python train.py --n_layer=8 --d_model=448 --d_mlp=1024 --vocab_size=16384 --activation="swiglu" --parallel_block=false --init="normal" --lr_mult_qkv=0.5 --beta1=0.9 --dataset="wikipedia_en"
Each number is 128 + 24 x the weight over its row's rms, rounded and kept within 0 to 255. Layers, rows and columns count from 0. Numbers have three digits each. The size before them is the row's rms in percent of the matrix's.

# q: layer 4 attention query, 448x448, rms 0.0631, rows 379-383, columns 0-111
# k: layer 4 attention key, 448x448, rms 0.0639, rows 379-383, columns 0-111
# v: layer 4 attention value, 448x448, rms 0.0804, rows 320-374, columns 0-111
# o: layer 4 attention output (transposed), 448x448, rms 0.117, rows 320-374, columns 0-111
q379 111:129087105153122171147115117052089091117141179113141135136176118089160114148181125122133127106146092092125096117121078162144183142121153111148140118113128138146136120157144089133127122117093093122085114134135125100122111126101115113130101123115136097132078132180140134148119107141114107104108153065128104140157173136103143122158111148125
k379 108:107135103138142143109116133104142114103096126130156151080162086124156118118136135094178155136168123134112057101151145113120140132119076131138143151103102160147071194123121122116094146144105081149164139131167147081092107137124158123148124127141102103114118159166109128114108113102084124113164152114129136115179158130133161157165126136116
q380 108:167128162130142113133146081125137139088130114136109120093086127144134157146116110134121149179140115123114131085119100142173112181095141090097137123141136143136137147101106134110144130129151107098134114145108165140092114091094104097129135137171120151110107076113184126142114102128146145142135129145113130113133106160098138113130086135101
k380 107:108158184154112073102154124173137128118140135154111114172078124153117104173106178131151122134154131145100137134197143146148145143135101124143122161136125134117148193137136136114181105142143102145135111125146170096103114095155147151125105095137104132130157128132147150120107086166164156154097168138112155147116097159139134132120091142137
q381 108:111124090126173164093109084145150164128110078139140117148118140162105144094122144154116152141162140120144146119128154155142116120152123102103086130141114085111176134122127092151128109136137118170169131097142120127070098137130138144159126120120095120089148115088150154092167123139163148139144107149159133110113121133104139106119088112110
k381 102:093144128154153107128128131108103145140133065148135121168119100139103111143071122119108103117121103127104115099133143160151127127161152137128088131157128096099158159072153120127074131107134117096169117142159133122054123142082181126178134110138109138125160149147102133097122127143134184116147100130121153119085126127143117098132149102110
q382 110:125113165164144103097158115120193099097168121121099111136131136128118124096121110142155142150122095114109109075105095093144104188107144139115167134159073111143090157139112139165160165112125163131141124155165152079115155138137100124169111135120156152134113109156095154138127118171116145147123132090141163101145128127129161135167152146140
k382 108:176127133161175090141140137134131119150129143118102090160117149155118140134118119130117150105122125125113119127166140103167123131153085127113147099104117127177169134119130175102143139118118158094160100131100135136096141125111120098135124111125092122109061153149163113139179107173113135110104139121095141111123127116126107140139096113131
q383 100:090116126168126078150140157166137148116049173126129107133139149107108113105128076138159160110112133108117132147129128118111125149140127170134097125069124134125133128133194103123151156139127170111102157123161121133152105132135132122153124138122148139105087148132134180103116131158080110122177125141140129123119099117067169141107151122115
k383 109:105080109140117110122138144099096157122082126111129130099150121140077142121152110106110147121153091113149106117111108166131117116108134122118136106112133119155128102107180160085090125096121135112114159110130116135159153155141117113144135106090105136072175158121098141153121150131112116128110098130152098138153094176107140125096154118098
v320 098:092100105149129167128113158107119111124122110112096124154139078135084154114136122107097127120133106118153134089150134164128124118134144118106136124126123139136176130106122119175139147142169120141175113155095147115148140106139146117146113142131150126127134113135158117151161088118131125139125170120152104134127110105127176139141154107154
o320 089:158139136116126079156143105104124135086098162121140157111152156103161130141129120191125107140126165117123140125135130112155157137123083088156095129122125092139097115132090125070170111085126126123095138142163096109070102110163101118115125141126144095115126153112104107141116120144118106099115147139110129170108150102129078106105137123055
v321 096:122155133119143173147140111121107163117117093135101109156130191102137122096108154132083130154146155112121164132132127115118118122151136109150110155151122140148103104173131143133108116132178122122145146110117135143152082142112139135115116137106087130132119109132136105121125108107111116117100118122134126067147153116170180144118167109146
o321 091:138108146134156133098100126117114087155145131120139150116134119145130128164182126118149101129058117121177112145123106128143167103104148131110159156084124149127133085137135100148183145126082114133113134123111117144071154118130109111174171139119173115140131132136139116116117137157140138127127113134105144164140104126126087104159124145104
v322 097:102136104104101107103156132140126116141119187084153158155112168120100142116124127134116110119143117114147124126146119112152125108108100124148101185131114115185107105089175101136087143138150147112156147113138149131133173087136149114147111124147151083068114131118156086178112116121141103107125131127131127117151134090167119140134162121080
o322 091:132154157134152145142115129166151103122101108147126122109118119140172123133149140107132119145139126167115153111101129151124144117108104124102138120119087140082174139140120133141116108105125103167138134133134136154108110077116153107135126146124103156124140113137136120063142170145132173130144116101083148146173139113114134114103103100164
v323 098:119180128099120114133147127159107157140146133109154072133154176144087194121094106173102107063077129125153141113122173120121134123111137125110113203161114135100128130132153190131062128124123138114168127130144148118133146077120113183154180118137118103115109115138083122125133100126099089116132121158119122110144107164182121134104158102124
o323 089:141109116169120133149144144109143165109124113154120177117103095114115081121089124087106132193160125137125122158131090160147127105099143125091170103105117156155129122121113122108160103139114144150093157133150143136125107125103135111089106165128100177149120095145177145133141166142141122149118146126156135142149151072085105154155126128125
v324 092:116148116145117121116161108131137087118091134091144082131181150152159176065110147116098107117121126144164113085179131092134128095115151100063168161128117124105110129141178133146080144132147139125156090167118125096163112161148175103151101101134079093144150148117169131171106139156145098154151128130134114138127140083119172081168142112104
o324 083:131066117092136121134119121145120127123149136171070144180123124109111134163149137118151090160111103139115129167135103142127083110084149080132093131072144148172125115141102132109153116124127145067138142127136149121099134113147120116110137166130161169120117122170120134092166117133136118132126139104128123101127128166128123182104098117135
v325 100:156148129149144133114100108125150116112083124092127133136123144147162113121104145135115120172129148127144137137136071100109121144102131063162143108142110130120118114100192116093147142159145148160103082132113142133118150112166157144099115113158143110117136163071125161142123152131124123109167135199129081154116140130136171133116155110117
o325 089:134117137113128096110139150085111115109163102149129107129124135102158151125157179130123135080127129107124140124125139102156095141122151125116148131132108138152093146139107160179096129095116117134152132168120093148128130160111129145149113130132109084134088091138122092135124134164118130144090121041177148119136124109178076122138095145132
v326 100:136144157132151134112176115135111107148158106127105085080136127134110138148174157062099128157180152137126119131118148123093126122143124169131098117114111136103144201070091120128163143088158164201110130162119109108158101118147106171147106136133184110157144132097124170107148102111103168150150094127144167162085134145090101153129137134138
o326 092:161086110102077131131119139134144128102099155163176140123102135131148113131127089161147153165134081126132146112133090100127167139117113094172151103125136139108118101126135134185118134152082126113146126123132159132134147153127134099117137090123106155101095126137155085154091144121145125124147152156087090139146098164122153151084138119134
v327 102:200174138154145118113096069089129117131120117075156072082119173124096121145094110164118118113155111085155135135131146143132119139199097088131143184120126168164136121144150138134126162090166153130185137144113127159097140096143137124080158137137111104116127140098134122157122124137103122095109157078129163159104133148145179175165159123096
o327 097:055107123126084148130124149110131145118150093140104131150134133155137140117071158097123151112145134117125122143134129109163141139123169120155109085118122106155120119151106119138133134118109105108093156149164105096123117183135160136145126148133113122119155097135147121092088091155182084116142074180126131149142132103112074145080102116133
v328 097:140148152106094124138125137150105129137162101126138129084133121154075120149113121102144148167114120125108154141137132144132170165152139122162116146131105138089105160130106123147131100143130123147118148155129107126147133121134090168115152120132162118172145119171119166135094137185150162135105123154109098167124140177081145124167130129101
o328 084:079136113156109106137098138092123153119091163178126153144113124131140148091124112096133110118112147104150112137128125130127089103102117139125141112124141147124129120151170147122111158129097119148142124105142132105118102113120104112131118141144072096114132105144121129141137125083117114126128132100077124112124100110128123179131126129154
v329 095:172156130122120134079169120135146129121175172108178091116149136125146136110188124118109170119108149158140132139098168097112150113124099147115146115135093163105118119148120114080138153109141139143111135110129117126115126119121125104122168096097117089129159112137145105133114094138171147153100152104123137129136121146162131128151157106104
o329 090:100071088113111126175127137180108109133116102142113151100116136126109121136090101142119103085155119097095112090155126144191126084113123115134102111108128092125159147145123110152146160138170147130137130142135151140141095144129149099108145146165109162091141100136124125149118152108114147100115114161143117142116129129100131138098108155138
v330 096:144169126120091108135089122150161092161087119077136106121122129131102098142120178133184123126118127146126140124160134157120089129169068119111134144120110140112091149131158100168142134082147134151108126147138126184119140161078113144149067104091130120070113146152099127174150129133113141123116157121128142176116178101156108132118121093143
o330 082:119089117137169156130149157103124147116169124140072101129140156110144160151191080124113144119169096183122130144109070122158110112122120167130090127111163113093180143122092133140090143162146174139139125121128164136123113128178127158112134141141117129178137114134152127080140122136140084113126073138134151124138113107163130129137147132107
v331 099:134132111171121137085125120138151075143078118140155151124160171110131123145116173092134136136111078156134159093114121105108138081103158119149130108109136148064107148133135127129116166159132130100121105111139163101162076153147147136125129133158130111120129118100143211132167115149156129098114152147125113076090120156107111105142118108104
o331 092:131133135124168073154111122086139150147156116110085146141102092157124134080150139142160124111148157140106119133120106143131079125104122133147126168176146154116133128129131115120152087121161151134141150151102121137089151142100143113111108122108125115137151128129113072122113154101101159137184130112123140170123115135160126169100145149142
v332 101:144141086145117138141103120141106146114102092101110106106148130102125127132103150165134096128126139118124127121150130160131151158103106132193101158104106135066086160168125147157153158082126116184117120136128124127155154144094120128124096137141176106112165132126176133114166146138108140151121119176129111150096121124150141149128097102161
o332 092:076157131093121109127165142138133153095102129137156128137120130156147095123116081118136116168136137096119109168130138116102107112140119121109141129153159171162163104102076144097124119146116125139153105129102095134136120135112129100079120143097143142111099112164099093141077132131148132101135113126136114134140101104130138140088149133125
v333 099:098118100035106135109154133094149122119131163169086077129085104128115076126124099188080139090117116165139125135123135128133137133137120140166147107112094105165149097127103137109073095123140121122159162167159120111090142101137151115128148142133152120144113120096125117108156149102125106153124124125158119165147139193120117095153187124104
o333 092:105127123211170160133114120101132119108133121123202139090161172146147120130119147097111101121133148099124130119146142149130135172125137102124154126129110139132142112145090110158154133175129124102122154127153151113167127123098115140135140110107109113077193142128156144178111112091103153094125105152112158133145119152162103132121090155107
v334 096:141159163098091126122145131119130127161150167111114108117157083111152143116138104118132110108149117167109134099166178107152079137147126136136164131121115124117109140148115164109094124104134164121152136149155137140107124163145132127139083167109116125108137130098134134116159122111194096103127119171155132102098174113124107101176102137077
o334 089:113120128140125078137129130086144126119097135119130088142099152171120107156119164136134116125117119123141143134152104150066155135133131107116106124122099143108118107137135087127159146177148107128135163143119097108140100109085132139102143086134096098152131117150129175153110111109130124151134139117103152159157102138146147127079131119159
v335 097:125150146107121113120095123090117139132079144115111149132125152101119128097115150159107130111095140133142112149123119115077115116127130114165141185126133137116170099170142114102091139124128131134107137132138105140108130108172154119127043164135116095145118135135167147136140123147133098092130127107115142203094121122145132111151090136136
o335 090:100138149150145144152139130175125117140164149140101106137122103161115095149155127125127145113158152136092128108114122141144110128120120125121119064125161138145130146104167104101155148129141106125138119137112142142156118093123142174128168105127151162119137151114125138164134165130108138159095129129127108109169133120120112141125127105111
v336 091:153107119137111126117141130094140131092132111133130107161114148183125141134091173106133122152138113113151118131126157100173130145102092110131081164127149130163122167140126149153126147141133113137142107150123111090132143149123121132160051113116149172169080152160112122138158166159156144141171118147071157112164126114133155098122112155097
o336 083:121111109142156139118102130152102132157099112109165142176158150129137108082178099129118162125135136133113109121129124143088153104115129126105135136111102179088051113156088152158109109167131136190122132108116116148140119095149152107099163161170114062106140095080141105132073130090118130147122125115152115129121135163129122148108127084135
v337 102:154145126116125110156092109112113129123094158137136111137111139109148144121105125145122122097142100133136088154078151078181159133129172112149108106146131128121140105160137089126167135180131093149104133122152121182159139099127176104098095112194128098101133112122135111104172135127122103129134112169121150135128088142129144143136125085122
o337 088:125135141132117105121170096162172107143178100144125129102168115148121106143157150108111138107126144094114128117163145131091142152105119121119123141129119114144140123130153176110114114086105173134162139138143148096141116126093079201150126113100152118151107085150128147125104151132117126138135138127134150147135172133117134128176142182117
v338 096:100123140174133085148112197145127113128101172155129116119139112118120113117150164156127144143119152127126104108118166087164138118124121116113082140146166102076135125147130113130124137166150117072156078109150098066141119092108120164123145131127127117082171158136112107117155087124101155147144125134127151111148129118114091157134104140157
o338 090:162146103110164152145147121131154134164141136134131178091117132125132133114142104143131142101115135182142141146132141148092121113147136135128134110159123174165133126107147126093130127130101144174119105170142142141106101161161125081142144144148149167151125128142133120121166125090157122114178165138123124140122107132144145119148120127124
v339 101:107130093111157144146160088128143135098114098136122129120140115105130124125111145096126126110108157123107158110118118092145178114138125104122132125140121142110198096153132117115130089134090126105089137148153131158150125140133150143135161100177111142105130101124104111114104142148148132107087128116076150140174134106107149139149088163122
o339 093:083126179142138083077128114137120130160161136078123164131072136140142129137122119164113143143094139137118148125164113135126092095154117111157136133122141095144126169138170150104107136146167120092149118102166123106144158120113117121134100185106117152177131094093139148143126161131112148145121103100197125085146116109120067119152128104084
v340 094:140159148151128136122178126140136119139109151104170102161096121118150139127125108115097119131175169155113158145145143104126091141107150095142143083134096129125152146168151122149119167139097142109129135100181125140177113105137119151114111150106116129113093114137142126129092140155169105162156129117131161137111128145131082137118165120123
o340 093:137128102136142128135054131111124141118122113129135147089154155137128111120121160140139175159107104127151100133090128147097133130122107165106133153178144128106116139072159091118117145125124097131108120136130137088115132110136136144140132121119120137128131129155080118125147118124129160091138141122109095109144100100108101158132111116132
v341 096:133143098109133115110159185160149158167166136095101126101102122143129116101145103114124117090139119075078136106128142142089103103178160135099054116087106107150117142079119097124140130116171140132126156131147153126137124121164071136121147165065120156131127130094135138114125132122097115124143121122133106147103124117140129105156176109118
o341 091:141086128161119142141094078165125122063149098130100159146152132112121126148083111200159128162132154177182112150126099159145110141105115133138134129168131149087117110133135127147134181128106129126104106124094124087138129147148137108126094120204142107119103117130111094173086107136135175136157165114125130160131162151120139129106100122121
v342 093:151089144118049121164124142123126132141107154150115128112113139075122125126149135112127118107126137116157126120093115137110092150101106110142105120147152122113130160178113170139084196145148157138126139131110118141138127154099157144108158128110157118115128102121143157094142126123100156127116171092115147146113113158130121152107124087129
o342 088:136167126084180094090153105110140133176144136125150133134144094157135121127098132132122129084167131156125158120131161109145161156180143137118105129093099109107126163114104111139140068125103137090135151132150138117091121090145109129153136138127098117154178131132128127145117141152130145143135102134152074117122157155126123111163126146137
v343 095:154115152125158114119165106103137106121109129100151104173092100126137128121141147140095124137129113077117145154126129125085117137167081142121125181099075133118158087125108099148135115151099152137163135152188102130070178090124154162152152132127134137141159168073145198083148151130151139136114101131153137176142125117100078136119102133109
o343 083:144108151170148109121057110124150128129145118149109130137104148153108149158107176121161104144145129151149103113115124104153132115084168148151142081137165139099114135119179154123121114130125104134121136114105133141133139136134135106092107119162125126140131114126138104176099103167140131137150132105120136087095144141132149088138152132094
v344 093:156136082118158156170143138111146131177147107125110127091098109124145164100128113150133075105137115145145104111188098135139127127125098111101113145102133146142133094122094185138148084129091165147146202107141139116148117107147097102122158135105177108137115134148168117197117120090140114124127119077133136135143137126091115134128128094142
o344 094:125114156152140107102096110128144149133136162154153129153166101135116129139109149132128137147136143108114120124132119146093131087165142135124113143145150110153092141095153102136127154117153116142090113152137110121117087155111126145118125167147088150113127133102073151054116122104112152148112123183107149116131137137167106127097134170112
v345 094:094093134119112125126107163095154160110141146161108132132182134117132121121153128140167100159174097111090133097138198136134160155143140125137120117114195158085141143134125125143103127143185118140061073124136152100182109141149134142135123105111131147119156073140109143117066120119170123134145121127149122109102147111089114123155144141130
o345 087:115158132133147116147090124165137090114141124093112113133107108131138132122096128118106155087097165157141120167120089137116145144137136145118129145154064075119092120138159138104151178136114145165127190127131150093098119134145127096105181123161143115123111198134147113162136108153069128129122123116106145113106121163139167127109087114141
v346 099:118130096113101121171153155144131098079141109115138104097114156154137134093164088159114129106148119131122123160143137168146096075118125130124135094096153140144121107100132154154139136177165115134087116177159159123154082111152082099080191144127098116156118151092118141142112105091116122139131122060145119109144144118132101109145076128149
o346 086:103100130087130118112088115123118132122089143126118145138152131102143127147120144125105126136107149170140104096081128112121145188153175118144082139108098117114111127142121144108112150130138150124154144099122108124145144113085158132190077124086094168086182104150142085145113136142140175089157146125150166136118172100128169174107134127120
v347 093:109138116111130120129136165140106151152115098157149129138103135108122146076127116134167155095139134148106082094137149177113121128138126130154112106110133111112131140107127098103120147078148089149149075104080187161144091116147128168114126123138145105133128146160153104152110134124180127115120152135159130120135111159110125112116151132088
o347 089:137139120158121114095129120080142084156134151126101135100148142094114105143133167157112099142113085094136145163165087113116124121117115098124150132133070151150144104139109165130162103146124105126126168164159113137127173145126091085104130084157139134106122134129119085117156157137107132121132121137133107110133129102151125153142145113139
v348 099:123107105144115108176133126149150140117095118098159104140123105146140110165131164192115093139120076099140124160153121099110137123125134132139123170081111128101153112104179127135116133107138086142145143133099154120102103140121141111105137155164158108082089129100114126127134139115121157120104151133129117128125133063137130113142107145144
o348 088:118152118115160122112161136128082110116143149121106112111165131119096110111133092106166125158152168143148096138073127141158092152138126148111106099130116129144138098132114145071124124104079137154123153136170129099120157098141120156159136102121127177168147105138152107115128154136139123154176139101116144127107102173159157135106158116133
v349 103:157159148172106123110105161124155121114084113129132157127164136139147089116130113079126124153153134113096115142112125113106128123130085154103091119084127138145105187110140152185105146137129145071126144127140154111101128111120113149136114169136114128130138125133138175117101126125093161179172123135128092094135106127149134143149137140125
o349 089:116092131101118121148098138172131129146186110151103112139086119123098163153125109154155110135165113119135117111149124102096128128131128116131122106145123099105095100134166110127121168120113116179131125101111140162138141135153131124130143115118125125172154161121150130141136140138163106131103133166154145131143135154103147132134126123129
v350 095:161120138116154135140134144133135125152141073123114155102130116157140095144097134146123144159109160147157141131119118103142164099099125132132104106150110101169182146100140123096145122067120139154145111142124091165170151121144114141105157084120078110151128154130127115098154105114112151116116102164127124100111159153120086145080097127130
o350 091:106140109155096111095087126143121096124110141135160156140149153128114141094182156132169121075120098110056125132129109148102131146141132074146159104136120149116127076179096158110087103096123082093105109103111144101102108124112129099155143157122152146115116092109120134133126150115129139111171131077174132139129134148092164110145163137061
v351 095:111157115101142090117103073142166111149097149130150118175097158126137124082155156092127179157077092104106093141137109137119165106121108133132132148115108182109102130142130148118091148105119114101142123093121136082092077139159122126141118172160149118142141125130116150166157116128156141136154125133116112102135127118155146134102104130126
o351 086:114114154104111165112130136128084127135136096129137132127119115136171150094141121139151087125148138197156164093132173129141055088109163149139143167122099104096105076116113129131171139141189163154108156112138136158188153110115146143089145106115110160099121145126134094117142103140105150089145145100097171120120104159116121135131139111147
v352 094:106127140153135105150133100126118116118149116121147135149117132191128143149085117133125150157129127113107174138138093153178103123136118115145168113115113126158149108125108089120111130117105171180146114113180077159122114114083127147148112111141132130104130120150129118129139090145144162132147137123121112135131121150183139158078072154105
o352 087:157138110118126153126129136162132090109162115116125116131143115074208105147178134085116104154127138150150123109138156122111145111108123100122114126152170125140096124119128155128115136151145105123094130103150145089138126110142107130162149130081105127159092140125130153157100162123097062117118110144153139138157143127134126126163152106147
v353 100:099139157108103115195114142173075152139122095111124178110107146102133114135121116131122163144158130132114136128150120194103145125136100188100097117105174146172135109159096126105123098093101088109126121096119117117125145159098118116140145109089139121161110150148140148134126124105121148119106082092147142121128153084106128125094163164184
o353 090:099114113144203134106089166139110097115085113126181111129153068161096113101166134112133160100092139088103159142129126104162134121127160079114116117170138140100132096082144135118131126084127122155142132136140094124139116141150132093160142122158078115106146147108110134156126116115079114121152143124095138090115118139107116093110129105118
v354 097:118135128157110179114119172129125172138128127133124125101127119116138155136078154144166127164108130106167104116103169159143108119148174106165196092141137131158106159146143126143097185148201100103101112086121114068184111111120126133156114044155169113126130154123112159172153110146095157102124134134129111134176168119134120127118115141066
o354 090:151111122135110126119127106135128104090150118141111128149118123152116127104162137153107158120119118142093185156146138105117122155114128138125082177158119122109164159106097102107138109154054121155127141181142126132108164137158118113140140174123122099153150135134163110114083154116163160097121176122117147101095090142144135162144110136170
v355 095:173076125174101122107122117132149131137126125094103139129115126134102134110106083157109116123134159139132124084094105116136092124139088137111099134163146164189137171124124117126109129154117116154160083120138113131072143099101099141161133107121122156119139156133154136082116113146127085109134130099121159103128072100141147076147150109143
o355 085:094194166109126126167109126114134088154107112166122131132133168163119111137109147102131128127138131136151141142114129115118143165107166108112157095100143133116126089124136131158126105121128115101100168098154152125149126120183090117109101156121107138169152120116137107131141150116140135119109170157119086109138152121103137168124120128103
v356 100:132089178126108185125125087094092145106159176157078082115129165170119124109129132128117102142130166124162129143086192118080112126163152089148113154135112180122189146175139084139105084131172128076155117141133126163120101125140130154130112142126157112144141134177118151134124064128114080076132114148123103155168152150091134175114130127089
o356 094:121162100138107112128104136102189109125122105116123149145116127109144153134146102136141159163099094111129114097153124118173159120117112120112115096064141094086132132074099133120131177147139108148111159101119138101106110115126124096146146128141099119120100146130154133126168173102132172161101131114144136111129108150168112153142103126153
v357 095:121116090123122160168110129140109135129152109132101150105098128104106130115169105139131122098137123122159148124146136130155128110148108106103132125157174169161133174167134128176087111135086105123097126086168093121108140108139089144111062131137147151094131106105134140159152081138101118099151143106117148142126171120141129149092141146103
o357 088:166169123107146124093120116118105142121123124143078087119159119158129162142112149135114115120135140156098068111128166132132131140107094109120111125121102147114157055144111157125159119135177086163147133204086088138134161098150167137113155124116134126157150152131130126070091158103130164124093127145115131149143125113115143119117142135122
v358 095:158162117142135160171110139104094141179114142167135130097156143075112152155136149119118127126165140143138130133146129126176123083132149156123123133111146094163127152080167124115126148119112139149099179124120150192135155094092110152108090150102114141173157116156135117108124086120108136066098080149121125136104086131115121155138126115147
o358 087:142105144106099077061119106123157138109138085148102128172144119171121106114147084105120143106136133102106136121162097059068139148114124142130173119148138162115147059167083106139140096126160128129164076122134147100133129119111146110148152135169144125146122156124154149108110146127125104198141136120081145142150107121154140094135100140121
v359 095:102154093128099144114154135129096121124120136136119135104124094131121102145143140104117145149096166125155167149153108151126105116089108118123089102103134165132142154128133083126119136128166137166075141123130083121181147166129125127189093058124099125133156057116121117093123163163160120114189159119065109124118120139085154158093123098123
o359 094:122137123111145089117093128131173173106118103150164097178158136137178109101146119118141119105107127127108143105068138153110115131154134143187133112147147099110110115158168145143102109149112131128176084138155129097135132125099141156077172162114153169116146130150094147137149097107103144104114126127145115115138100109156111088130137128162
v360 097:138127127128097112104123099104145105154128115071114136135127113074138100130117141144116127095126101117102112096094118102148076164162174105137125076146087133135152115107143122153105120113159110113141126153168156123088101166120109148183131125169119103093103125100123136095140106131144126132170116108124130129135147119127096086155124109123
o360 091:083174146135152162167142126094136088154122129130112109103109193158139129111116122170166130122156129130143142135139120161145121139099117082140151130127150123155136196132104139157131126131108156134092119125081112118135131138132150137075112136124120145161152144178177089161127165105128160109104169143118093148111153118127089142134135134107
v361 093:131134132081095115098080106127099095172134141111124156114108143139138119121074127157103146109125133119115105128132110168139152106121148178156153111147095093154175121105108137118092150125105109108142134091108171160166157121112154120092147130161121150114131109146171123146142155114165103126128112116123162115149128156141123114100098127113
o361 090:062140118134159118124202141142181167094105110128111102159121158140097138126146111103131092151152139082134143146152155104101122147133083078128132104143159140127104166113127150132163121159133123131177140127156084120095091134155123157164131138098119105133118170129108130138136123165099166117125122145104101158106113135143123104100127142133
v362 100:124125137136153163078123100152112162147115125101116119110143137135120148115110176108119139161161106124107084137112088085110166066138116138142114139117092148124104133058111118123136137125117134128146138162147157160122077143155167151159123129186095097135127102128104189123114095147141135108108127133151148169169154164124076088132157104145
o362 090:113140127138095083191100126103131119111134126129152131152113148127115113152100086114107075133128141120123155110113124127149133174105151106126142118139181102166155117142138120149135080108124127146156089114132099106124146145109102126121129147090135135114142154129152065129138137112125166128108116134124099142149128126124150170124103195125
v363 105:161139121179133162085179169123109089132135127164165142148109129114123141130101101149149183111149188130091112107121128075117169125134084175098155109157115111145167130126162112114133122153136128112157118121179130094100140134139196127143150138123102117171129139132141102102102123139164169129116106119121135105160107170094100144166122138119
o363 091:147096159086134107101113121154128094104132095110097136075158126169124085157067137101104103193125087101156160153114134124135106133152124088148085113131146133144105118134132149143115138079134101149113131119097106127150122087132103106081151144143172121135138153087112136164136122106119073126141163111108113119082146133152134122090120094099
v364 107:123152123116115152121165137131169159117124133143143130098110129141128159118106153168140123119113151127126134115124126126132142088080087116161094144107123123094151113173138137132106145127129136132120105160110116160124134061149044133120080107123123141133159131134151119160139115158180117099123138129091102134153109105116176149139127108096
o364 094:172087147135134081147145164161109145118116114096095123116131113111132093113110057145122066122103129110114105127131111100104135130146143142151133148145120116158150153118138161116111103117104116114110145070150122125136147123165162121113131140122141094079105137144141125114123143148091136093146118102132130134119105142187144113151137113120
v365 096:114126105113116129138111124112138109078133106132135119159125174153134161110147214124104133152147156154119134114108124101124155074148174120100121100147115142134136121092146159126156119159118131100112085127168144130162129142134146155100150142139131091152133094136105090133093087132144123145109122152120124096159157147131114085115122155123
o365 090:112112148164128141119126137111126161143136162128085092103115077128129159140114092145143139112128110095162124135150094106130072172114149072136138147134149085105130146139139122158170153110117096174139121128112144145075116118117097088196128135150124146125116145137128125151145163097113158102119124126153126145129107113105122130132119130162
v366 110:162126118142125140083140163124075108057127145112127092109130150130104100135108098160113153144095144149147155131152141121134129085162148155113166146138159127140143087142124117123098151139075135109195129135129158149126152119178134151107155166115166118097109141117189119167103144103122139086098143113167146106170110127135130145108148133145
o366 095:134111160146154111146107094080156108158161149153121188127118126151158154094130161108158113129154105106087107146113164144097170144137127155153092122099064096133113155139100130091105144122148104102053130125123152158157090110141144113160144094122111148138139116110066127130139142146143105077178131134132097136121141164126136129146105099129
v367 101:111114116166153131131144154156140133165165097107111171110151112100173156122121091071143092152171101141117179125121134130124106160123106121097135112125164088100148122137121128154128163105157114156125081138138140138142112150111134152134113126139117081134145172106093145118154117113137141126161107106077131161146149107148116095106134098133
o367 091:142133133089129123109077103112118115109114141129156129143088141103129136117136180150137170131057169158112115089135097091098143117099088134131132138143122154133080117135065131119116122142122164104130135104122107130099130115133145131115127149137146145147106077108172122138122156142126091145126143193122120104121135144141117175147120121117
v368 094:183126127149126091136087105122146140127162102135104129096081095139131133145116134126111074115118112111140131145137103119127094107098144144169062135106088144154166146124121082142121138110133127112183069114114169133121121107108118093104163121087104149139141173144148115191152145132142177111103166132137111080142095139135179129158112136124
o368 090:120129112151166167125145142136129129118104159089104157127128129066153107107118151134114193116100148134149129143141128116112137084111139130086141104154103108124102101121095143085146120163113128108125149092088098118141118140149104135137098099141150112125125120098115112085087076131144112147140131095146138181114138127129110157086162180129
v369 104:082114111052144088116102145111130126157144083159098116094079118179146159153165160078149183115114129127118116104125117115137086159119124117153101097102141113115108151084149131143142104097149174108128114140116097097118145170123143118087132137213115166108120139142150128163121131144107178163117123139130124137118169137103151162090114118101
o369 086:171130127147105137113115137108132159136088130091139132125135135077124117101085100140124128085117124179151128159120122130137102083129164103136145174129126159156142141162116117115114112160102064165106118128109146154145110158105119153147134109074120107139145124129078126122160105123133138130149122149094145124136157119130127140142142166150
v370 100:135125105105105156109123138135100118140122129125135107114124093146097126138144082114110141099106159164138151129131096124126110152186108197101119149124129117105137126135112192156130113105141115092103105117111148121164094127103199089087127129101158132146155157174133114128117139118136147124154121134144164100146181144122091126108080112137
o370 091:138114143104146134125138142134137155126140138122158130145121157118153157134114145107136140111170086119124132125161126121154135117092086099115122126137153124118094152133086095111141146163114121148147102121125114121102148169127114170110140146169069112137117152076130128117136093168106100137078130163101120171115100122112141102140109134097
v371 094:073098119137111129133139158118109157103119116134146150165155140130138166062133124126121091123152116138130149168146149094129130130150101128141097093121072136124132145129141136137085150129128078169115110105115155153144136096132105143171121116104135083112140143106159103130115138155123104121138181151152128133087141086103121109138138136122
o371 084:165167137106161120159116114168136092173120126146102111125097130106112108165157118157104127103109128148125103109109107131147121121086125103123127167099194168111104186106132112132167110157093134115149132137132133153155084113132121142097125163163115158153084114151111153149117157107127123096107118119113115134132134123117083151131156113127
v372 094:192128160109098124133126118121100095127091150113134158117115125138132114110123148118146126138163114111133109127118135082145121093146089147140141144139114114173116113116174100149152146129120151120126126140141111119119135160135135139148080130130127101150149111123135160159179097139094120163183128121163131150135147139099149164127112127083
o372 090:097107115135145123122129096134156153179180062136112098163130150117126146160152140117130097112150132152150110118104139160123135148131131109126106124077099147092132125160152164114126134111135114139131100126111137118133119131129126125099169137111132155079140148131131120146134160131138121138121129147118157097148123103166151131126159125197
v373 101:078159176117120188163135119156119152100142093118117118140123156180143129084130101141106148108113112097140145154097144118132134141098134129116130089165139120146133162158129166147116129136153146146118123180076140121130107109177137113115158102081136148141111125112121095096137136068138169172094088151131099082115127115111082146118139133145
o373 089:180101112119119103113107170111101128165117172139142151109135086095137094156136132138151100113116150147124092120129119157116134121157150096138133141122137130092114163152171148092119113166110108133123132114148148141131170118132135174158126170191091086138161161134126138159115122180115128130106140132136083153156108132105149103145143098110
v374 096:157108158147114165134110067127084138137120134079111155150110082172164115100084138128125113114139185091105138140138101141118123143168111136124133117135137122093167105127148120150173148100122137092117126097113109180168123151148119108190158084174112093091116115152121172096129155106094177122149120124100110161126141151145127097128082150107
o374 094:113148092124184124091128168087158117156127156167173101145155173136098138121134113111110114115109091098160123106097107141131130104104128129097162160113128134158084155084083132100111110137157151139159169146169123120148088134064106140112109117103156128186117133112140112142156139116154089136127124102151144113145147104118109142137159134131